Each number is 200 + 20 x the weight over its row's rms, rounded and kept within 0 to 999. Layers, rows and columns count from 0. The size before them is the row's rms in percent of the matrix's.

# layer 2 MLP gate, 384x192, rms 0.11, rows 59-64, columns 0-191
101,198,206,197,213,205,214,221,234,248,194,238,184,207,214,216,202,204,219,204,199,199,157,183,208,203,250,215,196,205,188,210,199,171,194,195,211,197,189,182,221,257,192,182,207,201,198,187,255,207,217,197,186,190,210,232,158,174,223,206,188,222,184,196,193,181,175,228,199,185,192,216,230,186,179,176,190,185,228,226,215,195,238,199,224,212,223,209,205,169,192,235,222,200,196,180,203,179,193,182,187,213,209,186,207,201,224,166,199,216,207,214,193,206,222,216,212,205,199,181,228,180,209,168,194,204,191,171,178,243,167,228,203,201,201,178,173,218,172,206,197,209,255,224,176,199,187,191,188,208,188,195,227,196,209,218,210,136,186,212,221,199,168,199,186,250,231,177,178,212,213,222,195,195,214,213,204,182,230,215,199,205,176,210,221,174,207,174,190,211,199,186,177
101,186,198,217,190,161,171,155,197,190,226,175,233,162,190,187,199,191,197,210,218,188,217,173,192,205,225,216,192,185,195,180,210,170,213,172,212,205,183,181,228,244,221,178,218,185,194,207,176,186,222,207,192,164,181,179,210,208,198,187,211,202,179,184,204,185,188,195,221,225,212,192,180,184,205,220,177,167,194,155,174,206,234,215,208,199,215,198,229,194,204,187,229,181,222,225,192,190,182,195,218,176,170,191,190,182,167,198,195,211,203,173,206,184,151,181,201,194,203,238,195,203,205,185,227,189,203,207,222,224,175,228,218,187,220,190,197,194,188,190,203,188,224,180,208,220,229,173,192,232,217,188,174,188,210,184,178,237,216,209,223,175,187,172,190,175,162,180,189,154,180,161,203,203,220,218,239,168,186,194,207,184,208,208,164,180,222,218,191,231,191,176,234
101,203,194,215,233,166,182,188,182,229,195,233,205,198,191,182,194,234,190,196,228,214,196,206,196,197,191,189,174,175,173,203,204,210,224,183,178,221,219,219,207,195,177,190,205,234,190,193,181,197,193,198,235,180,188,170,193,200,187,224,219,187,194,190,241,221,159,215,215,227,175,187,205,207,194,194,223,209,222,201,204,185,193,218,162,191,229,208,254,204,182,176,213,207,185,193,182,191,213,203,229,225,217,206,177,229,215,225,203,203,188,151,195,195,187,211,204,157,179,194,209,134,223,171,189,191,149,173,189,187,200,248,193,180,194,195,210,189,201,187,172,194,234,220,218,218,257,171,203,201,167,184,197,197,192,185,184,207,200,211,198,160,200,184,216,178,179,219,209,171,204,206,241,170,179,198,192,191,195,200,211,179,218,211,188,201,166,202,197,204,169,193,192
106,193,200,187,201,206,227,203,206,247,207,206,182,201,212,219,211,201,205,164,183,197,184,170,205,174,162,191,217,223,183,213,185,198,194,206,186,202,211,169,167,196,154,205,192,183,210,210,242,201,222,202,213,162,221,192,190,217,206,192,215,215,217,204,220,184,214,193,212,174,202,218,217,194,154,217,192,204,206,193,198,201,212,189,204,172,200,172,192,207,155,224,178,187,203,140,158,196,158,257,221,214,203,214,193,185,213,221,204,211,227,198,176,203,237,175,199,206,189,195,219,219,195,185,196,198,182,211,209,189,224,169,208,208,183,212,203,192,186,207,164,222,217,201,198,174,164,189,202,206,160,222,198,159,186,209,203,146,169,216,219,183,203,238,173,221,222,221,212,207,190,181,229,218,186,236,197,177,190,222,175,208,181,212,219,199,217,176,234,207,225,201,189
095,193,251,227,182,178,224,188,234,186,167,201,228,185,206,195,180,172,179,195,175,189,166,164,213,190,181,222,199,232,193,189,212,144,189,181,202,193,202,173,220,166,186,182,196,195,195,214,206,243,207,201,204,194,244,179,215,206,213,207,226,192,184,206,194,201,211,232,210,216,217,190,196,203,200,229,196,242,185,203,202,194,196,192,186,228,187,205,191,190,163,196,227,206,209,212,218,234,187,213,230,171,195,207,214,186,243,189,207,208,182,220,212,201,181,168,198,190,176,205,198,210,204,214,182,207,202,202,197,250,214,206,187,231,206,214,201,211,195,201,216,170,214,221,209,238,247,216,191,205,180,230,221,183,216,222,212,159,222,206,187,184,191,226,192,194,182,180,175,198,189,221,232,227,164,180,226,187,197,192,193,146,204,209,195,177,171,182,180,216,214,162,207
098,211,187,179,196,188,205,162,195,178,191,178,226,177,178,183,215,193,217,212,208,171,204,235,209,179,205,210,208,180,162,220,189,213,195,204,248,199,201,185,216,226,208,239,231,229,204,217,194,194,138,208,173,189,194,164,212,187,217,219,203,194,200,199,198,153,182,201,184,212,209,195,205,190,202,252,197,191,190,186,185,177,208,210,187,210,183,219,213,209,217,195,199,172,217,195,233,235,240,212,230,201,188,175,164,172,169,212,187,187,229,170,231,216,148,202,197,209,204,203,187,202,196,200,211,185,235,189,228,206,216,204,206,208,208,195,216,209,186,178,206,206,215,211,207,208,208,196,239,184,200,195,190,177,202,185,198,217,225,206,206,190,202,186,141,186,181,181,187,190,207,194,192,213,200,217,201,175,147,179,209,232,183,182,198,209,204,233,235,242,176,158,207
# layer 2 MLP up, 384x192, rms 0.115, rows 59-64, columns 0-191
105,218,210,187,202,188,187,227,229,247,188,232,179,204,210,219,212,223,231,195,197,208,163,195,231,199,233,218,215,208,189,203,200,163,188,209,212,214,183,202,184,269,194,182,201,208,206,164,242,196,212,187,202,197,202,214,170,179,223,184,182,200,164,208,166,176,192,236,174,194,183,199,191,188,181,187,202,191,212,241,222,182,242,215,211,187,219,207,232,187,176,241,217,206,207,194,197,191,181,169,179,198,216,160,217,190,217,193,195,195,208,216,198,183,210,187,184,224,197,205,197,194,187,189,195,208,214,192,193,232,178,221,195,194,226,195,186,216,180,198,191,217,243,207,167,182,172,172,203,209,181,216,235,213,224,213,220,146,210,214,216,178,193,195,193,250,215,193,195,219,210,223,178,211,223,228,203,166,236,216,192,203,196,182,223,199,215,169,223,206,197,192,174
104,213,185,178,243,224,210,206,198,197,195,221,172,216,201,201,168,216,199,193,173,205,174,226,208,193,191,174,203,212,195,214,174,222,203,234,189,210,208,184,177,133,198,197,186,194,214,193,213,218,174,200,224,219,183,222,203,186,203,199,216,212,213,206,210,215,201,194,198,174,175,194,214,204,225,184,202,255,218,237,192,219,207,189,197,192,228,191,191,207,193,224,140,209,183,180,202,203,207,224,172,251,239,197,197,211,240,205,200,168,189,253,205,221,249,195,191,184,194,197,204,195,203,212,174,195,182,180,204,184,232,201,189,222,162,207,183,201,205,231,218,197,186,211,190,174,160,238,207,178,200,214,231,193,195,194,210,180,176,216,199,219,204,221,204,208,212,215,208,222,227,231,215,192,194,173,151,225,209,205,215,197,173,211,226,229,182,207,201,173,191,223,176
102,215,202,210,169,224,212,198,233,192,219,194,212,207,197,192,177,190,172,185,161,192,184,161,196,196,214,171,246,215,236,207,225,217,149,193,174,185,200,177,204,180,217,191,212,162,187,230,182,191,168,209,190,208,210,185,213,255,186,208,160,191,218,230,212,189,219,173,181,177,205,200,204,181,173,217,181,203,171,193,202,197,200,196,229,197,213,202,143,207,207,196,176,191,212,189,192,227,166,185,205,186,184,187,193,169,208,209,213,205,189,220,214,185,218,174,206,216,206,209,230,236,180,216,206,209,230,235,217,193,211,172,160,211,177,210,197,194,199,218,193,192,162,175,182,163,175,214,222,202,192,219,204,198,198,193,192,216,191,191,202,178,221,208,201,198,185,203,218,192,205,201,170,231,205,255,257,212,200,166,210,207,161,202,207,204,207,176,201,208,225,186,188
098,229,197,203,193,195,179,201,223,165,195,225,217,210,185,207,211,193,182,214,204,198,194,229,210,210,232,214,186,162,200,204,228,216,218,172,211,208,210,225,209,199,232,191,207,197,198,210,173,199,171,187,192,235,194,184,214,203,216,207,208,199,198,198,197,176,193,207,188,232,202,180,219,188,240,161,207,230,207,203,217,196,181,246,204,218,206,227,205,208,242,150,215,202,188,232,249,203,249,154,205,162,192,178,172,220,207,177,191,183,157,174,194,206,182,194,192,209,196,185,167,180,227,210,219,197,216,199,207,190,179,209,194,205,214,187,228,209,215,206,231,195,205,212,213,216,234,210,191,228,208,177,234,227,200,199,181,237,207,195,205,199,213,187,224,191,180,226,186,172,229,216,171,176,198,171,206,217,206,155,222,204,222,202,158,202,179,205,160,208,161,185,193
093,206,171,189,203,203,218,201,164,238,229,190,167,200,184,188,203,230,232,197,217,214,229,233,177,191,197,178,209,201,211,187,206,246,222,201,201,207,228,227,187,215,224,210,207,210,231,185,205,162,208,186,211,206,181,202,185,180,207,187,176,215,223,201,197,220,171,198,205,183,193,195,201,208,192,169,183,184,209,219,168,232,220,203,213,169,185,197,217,201,224,202,164,212,200,181,175,175,209,211,199,240,210,173,205,192,149,214,173,186,219,176,201,200,215,219,177,196,203,185,223,157,203,181,222,209,189,177,208,171,181,197,205,151,169,200,186,170,182,210,168,238,215,174,207,181,160,213,200,191,198,181,204,219,177,203,180,231,185,231,215,220,208,202,208,177,229,201,191,193,201,164,184,170,215,204,178,201,184,213,231,251,188,220,211,231,215,199,225,198,188,240,196
103,190,213,190,225,219,228,205,225,221,193,224,167,194,204,209,180,209,218,208,200,206,192,165,161,203,175,194,196,202,213,188,189,178,222,209,173,227,197,204,203,188,192,185,179,201,194,187,229,212,244,197,244,209,194,231,176,217,229,204,228,212,235,176,195,243,227,222,202,189,175,205,204,200,180,202,206,204,211,214,224,228,199,237,177,163,228,192,204,199,202,217,183,192,186,205,178,157,178,196,205,208,231,200,221,218,232,214,214,186,189,224,190,213,247,179,183,188,214,184,198,181,225,199,189,224,199,196,148,200,203,211,180,210,172,223,191,196,195,240,183,215,229,211,188,198,193,218,194,224,195,218,219,208,188,224,196,154,191,223,199,202,177,210,220,223,229,208,176,208,188,248,200,197,182,159,176,221,222,223,189,188,217,200,217,193,188,146,157,204,210,220,177
# layer 2 MLP down (transposed), 384x192, rms 0.0771, rows 59-63, columns 0-191
101,200,188,185,202,213,192,200,152,156,196,207,211,201,226,204,213,218,172,196,228,200,213,182,199,211,142,206,205,202,182,196,201,214,218,166,204,199,195,225,197,160,215,217,197,204,225,198,191,201,215,170,212,201,200,216,196,219,182,231,208,179,201,234,189,211,221,174,170,221,213,181,203,242,213,191,159,184,197,195,203,189,203,194,227,218,192,207,187,238,225,151,190,192,203,211,199,228,200,198,205,170,163,192,220,181,179,210,228,217,186,182,169,160,205,210,198,183,216,229,201,219,207,237,212,235,198,211,187,166,198,165,155,207,208,171,203,207,197,175,184,169,203,158,225,229,187,218,192,217,204,206,152,207,167,182,201,219,207,174,173,179,206,194,205,168,183,198,189,200,160,175,232,202,188,171,228,203,190,205,188,191,175,194,211,202,177,176,230,185,210,208,200
099,193,218,205,155,171,176,185,200,215,205,145,224,195,196,193,187,189,191,219,207,188,215,184,186,183,214,232,239,217,212,199,211,180,210,159,219,227,183,209,233,239,216,173,224,211,170,220,207,190,214,189,177,186,209,160,213,191,217,201,204,169,187,196,211,187,167,219,201,212,239,200,199,196,180,198,174,175,188,199,189,200,196,197,191,200,192,203,211,204,217,186,220,197,226,188,211,208,192,175,208,173,173,193,221,158,187,223,193,213,220,170,204,197,197,149,226,202,220,223,177,233,221,155,207,197,237,215,187,212,172,206,205,174,229,213,194,239,177,209,206,218,210,192,218,174,224,162,186,236,213,204,197,187,211,221,184,214,210,217,203,181,189,178,182,186,185,211,178,162,181,178,205,202,176,204,234,193,206,205,180,188,212,208,185,173,221,194,207,252,193,155,208
099,203,166,186,221,204,181,250,203,218,169,205,192,211,188,180,207,186,213,185,241,113,192,206,178,218,198,197,188,193,185,176,163,202,208,196,195,197,205,210,197,204,179,190,200,238,196,197,205,235,207,195,201,184,204,184,164,180,228,200,205,163,187,218,180,230,158,199,206,193,206,194,204,208,208,211,220,197,216,221,205,201,187,216,198,250,182,217,195,180,172,168,192,205,163,186,165,171,211,231,213,203,209,182,201,218,202,201,182,187,205,160,179,222,191,215,186,192,178,176,173,150,196,191,220,209,204,207,195,194,208,226,211,200,215,213,211,219,208,198,197,194,256,200,218,219,195,176,175,207,202,203,191,224,194,217,181,186,189,190,189,190,193,183,197,186,197,210,146,173,195,223,237,189,228,193,176,184,201,173,154,198,236,207,239,201,177,220,205,199,196,203,194
103,182,210,207,166,221,200,219,227,255,202,185,193,196,179,232,204,203,175,196,213,219,217,155,219,182,194,182,215,190,205,202,208,213,168,188,200,204,194,185,205,205,178,197,177,228,207,196,246,192,199,233,185,168,216,186,183,237,183,213,201,187,195,226,203,197,183,203,199,199,225,224,200,190,161,220,222,213,206,168,209,199,217,192,166,209,187,188,170,216,180,234,182,190,204,194,145,148,175,227,216,212,188,194,210,170,238,237,221,158,207,198,174,211,187,153,192,212,209,227,192,210,217,192,212,183,201,223,200,210,216,204,198,190,194,213,175,181,181,175,179,216,228,196,191,226,203,214,215,192,206,212,209,202,228,231,180,149,191,205,222,189,228,214,170,226,209,224,152,198,185,194,216,198,179,227,212,183,222,187,187,197,224,219,185,177,182,207,220,198,217,210,188
094,154,196,219,218,195,190,171,229,224,187,181,222,211,158,218,201,200,222,174,210,212,203,196,207,162,187,190,198,212,218,237,215,201,230,211,193,222,208,200,217,186,196,211,205,209,189,205,172,171,212,198,199,186,186,187,211,229,209,191,183,220,200,202,190,195,154,208,192,168,193,219,208,221,198,195,216,227,190,163,187,189,211,220,149,149,232,160,177,207,168,187,230,211,177,178,177,203,206,213,186,193,212,208,202,179,193,195,219,199,188,171,172,191,156,195,202,215,191,202,180,158,197,183,184,216,226,194,203,227,183,207,163,180,201,192,181,163,191,168,196,200,197,242,185,190,201,213,198,171,180,175,235,228,225,236,186,176,175,219,233,199,174,185,168,182,203,199,201,176,221,200,199,190,196,250,228,197,197,213,195,209,190,181,202,208,176,171,208,223,170,212,189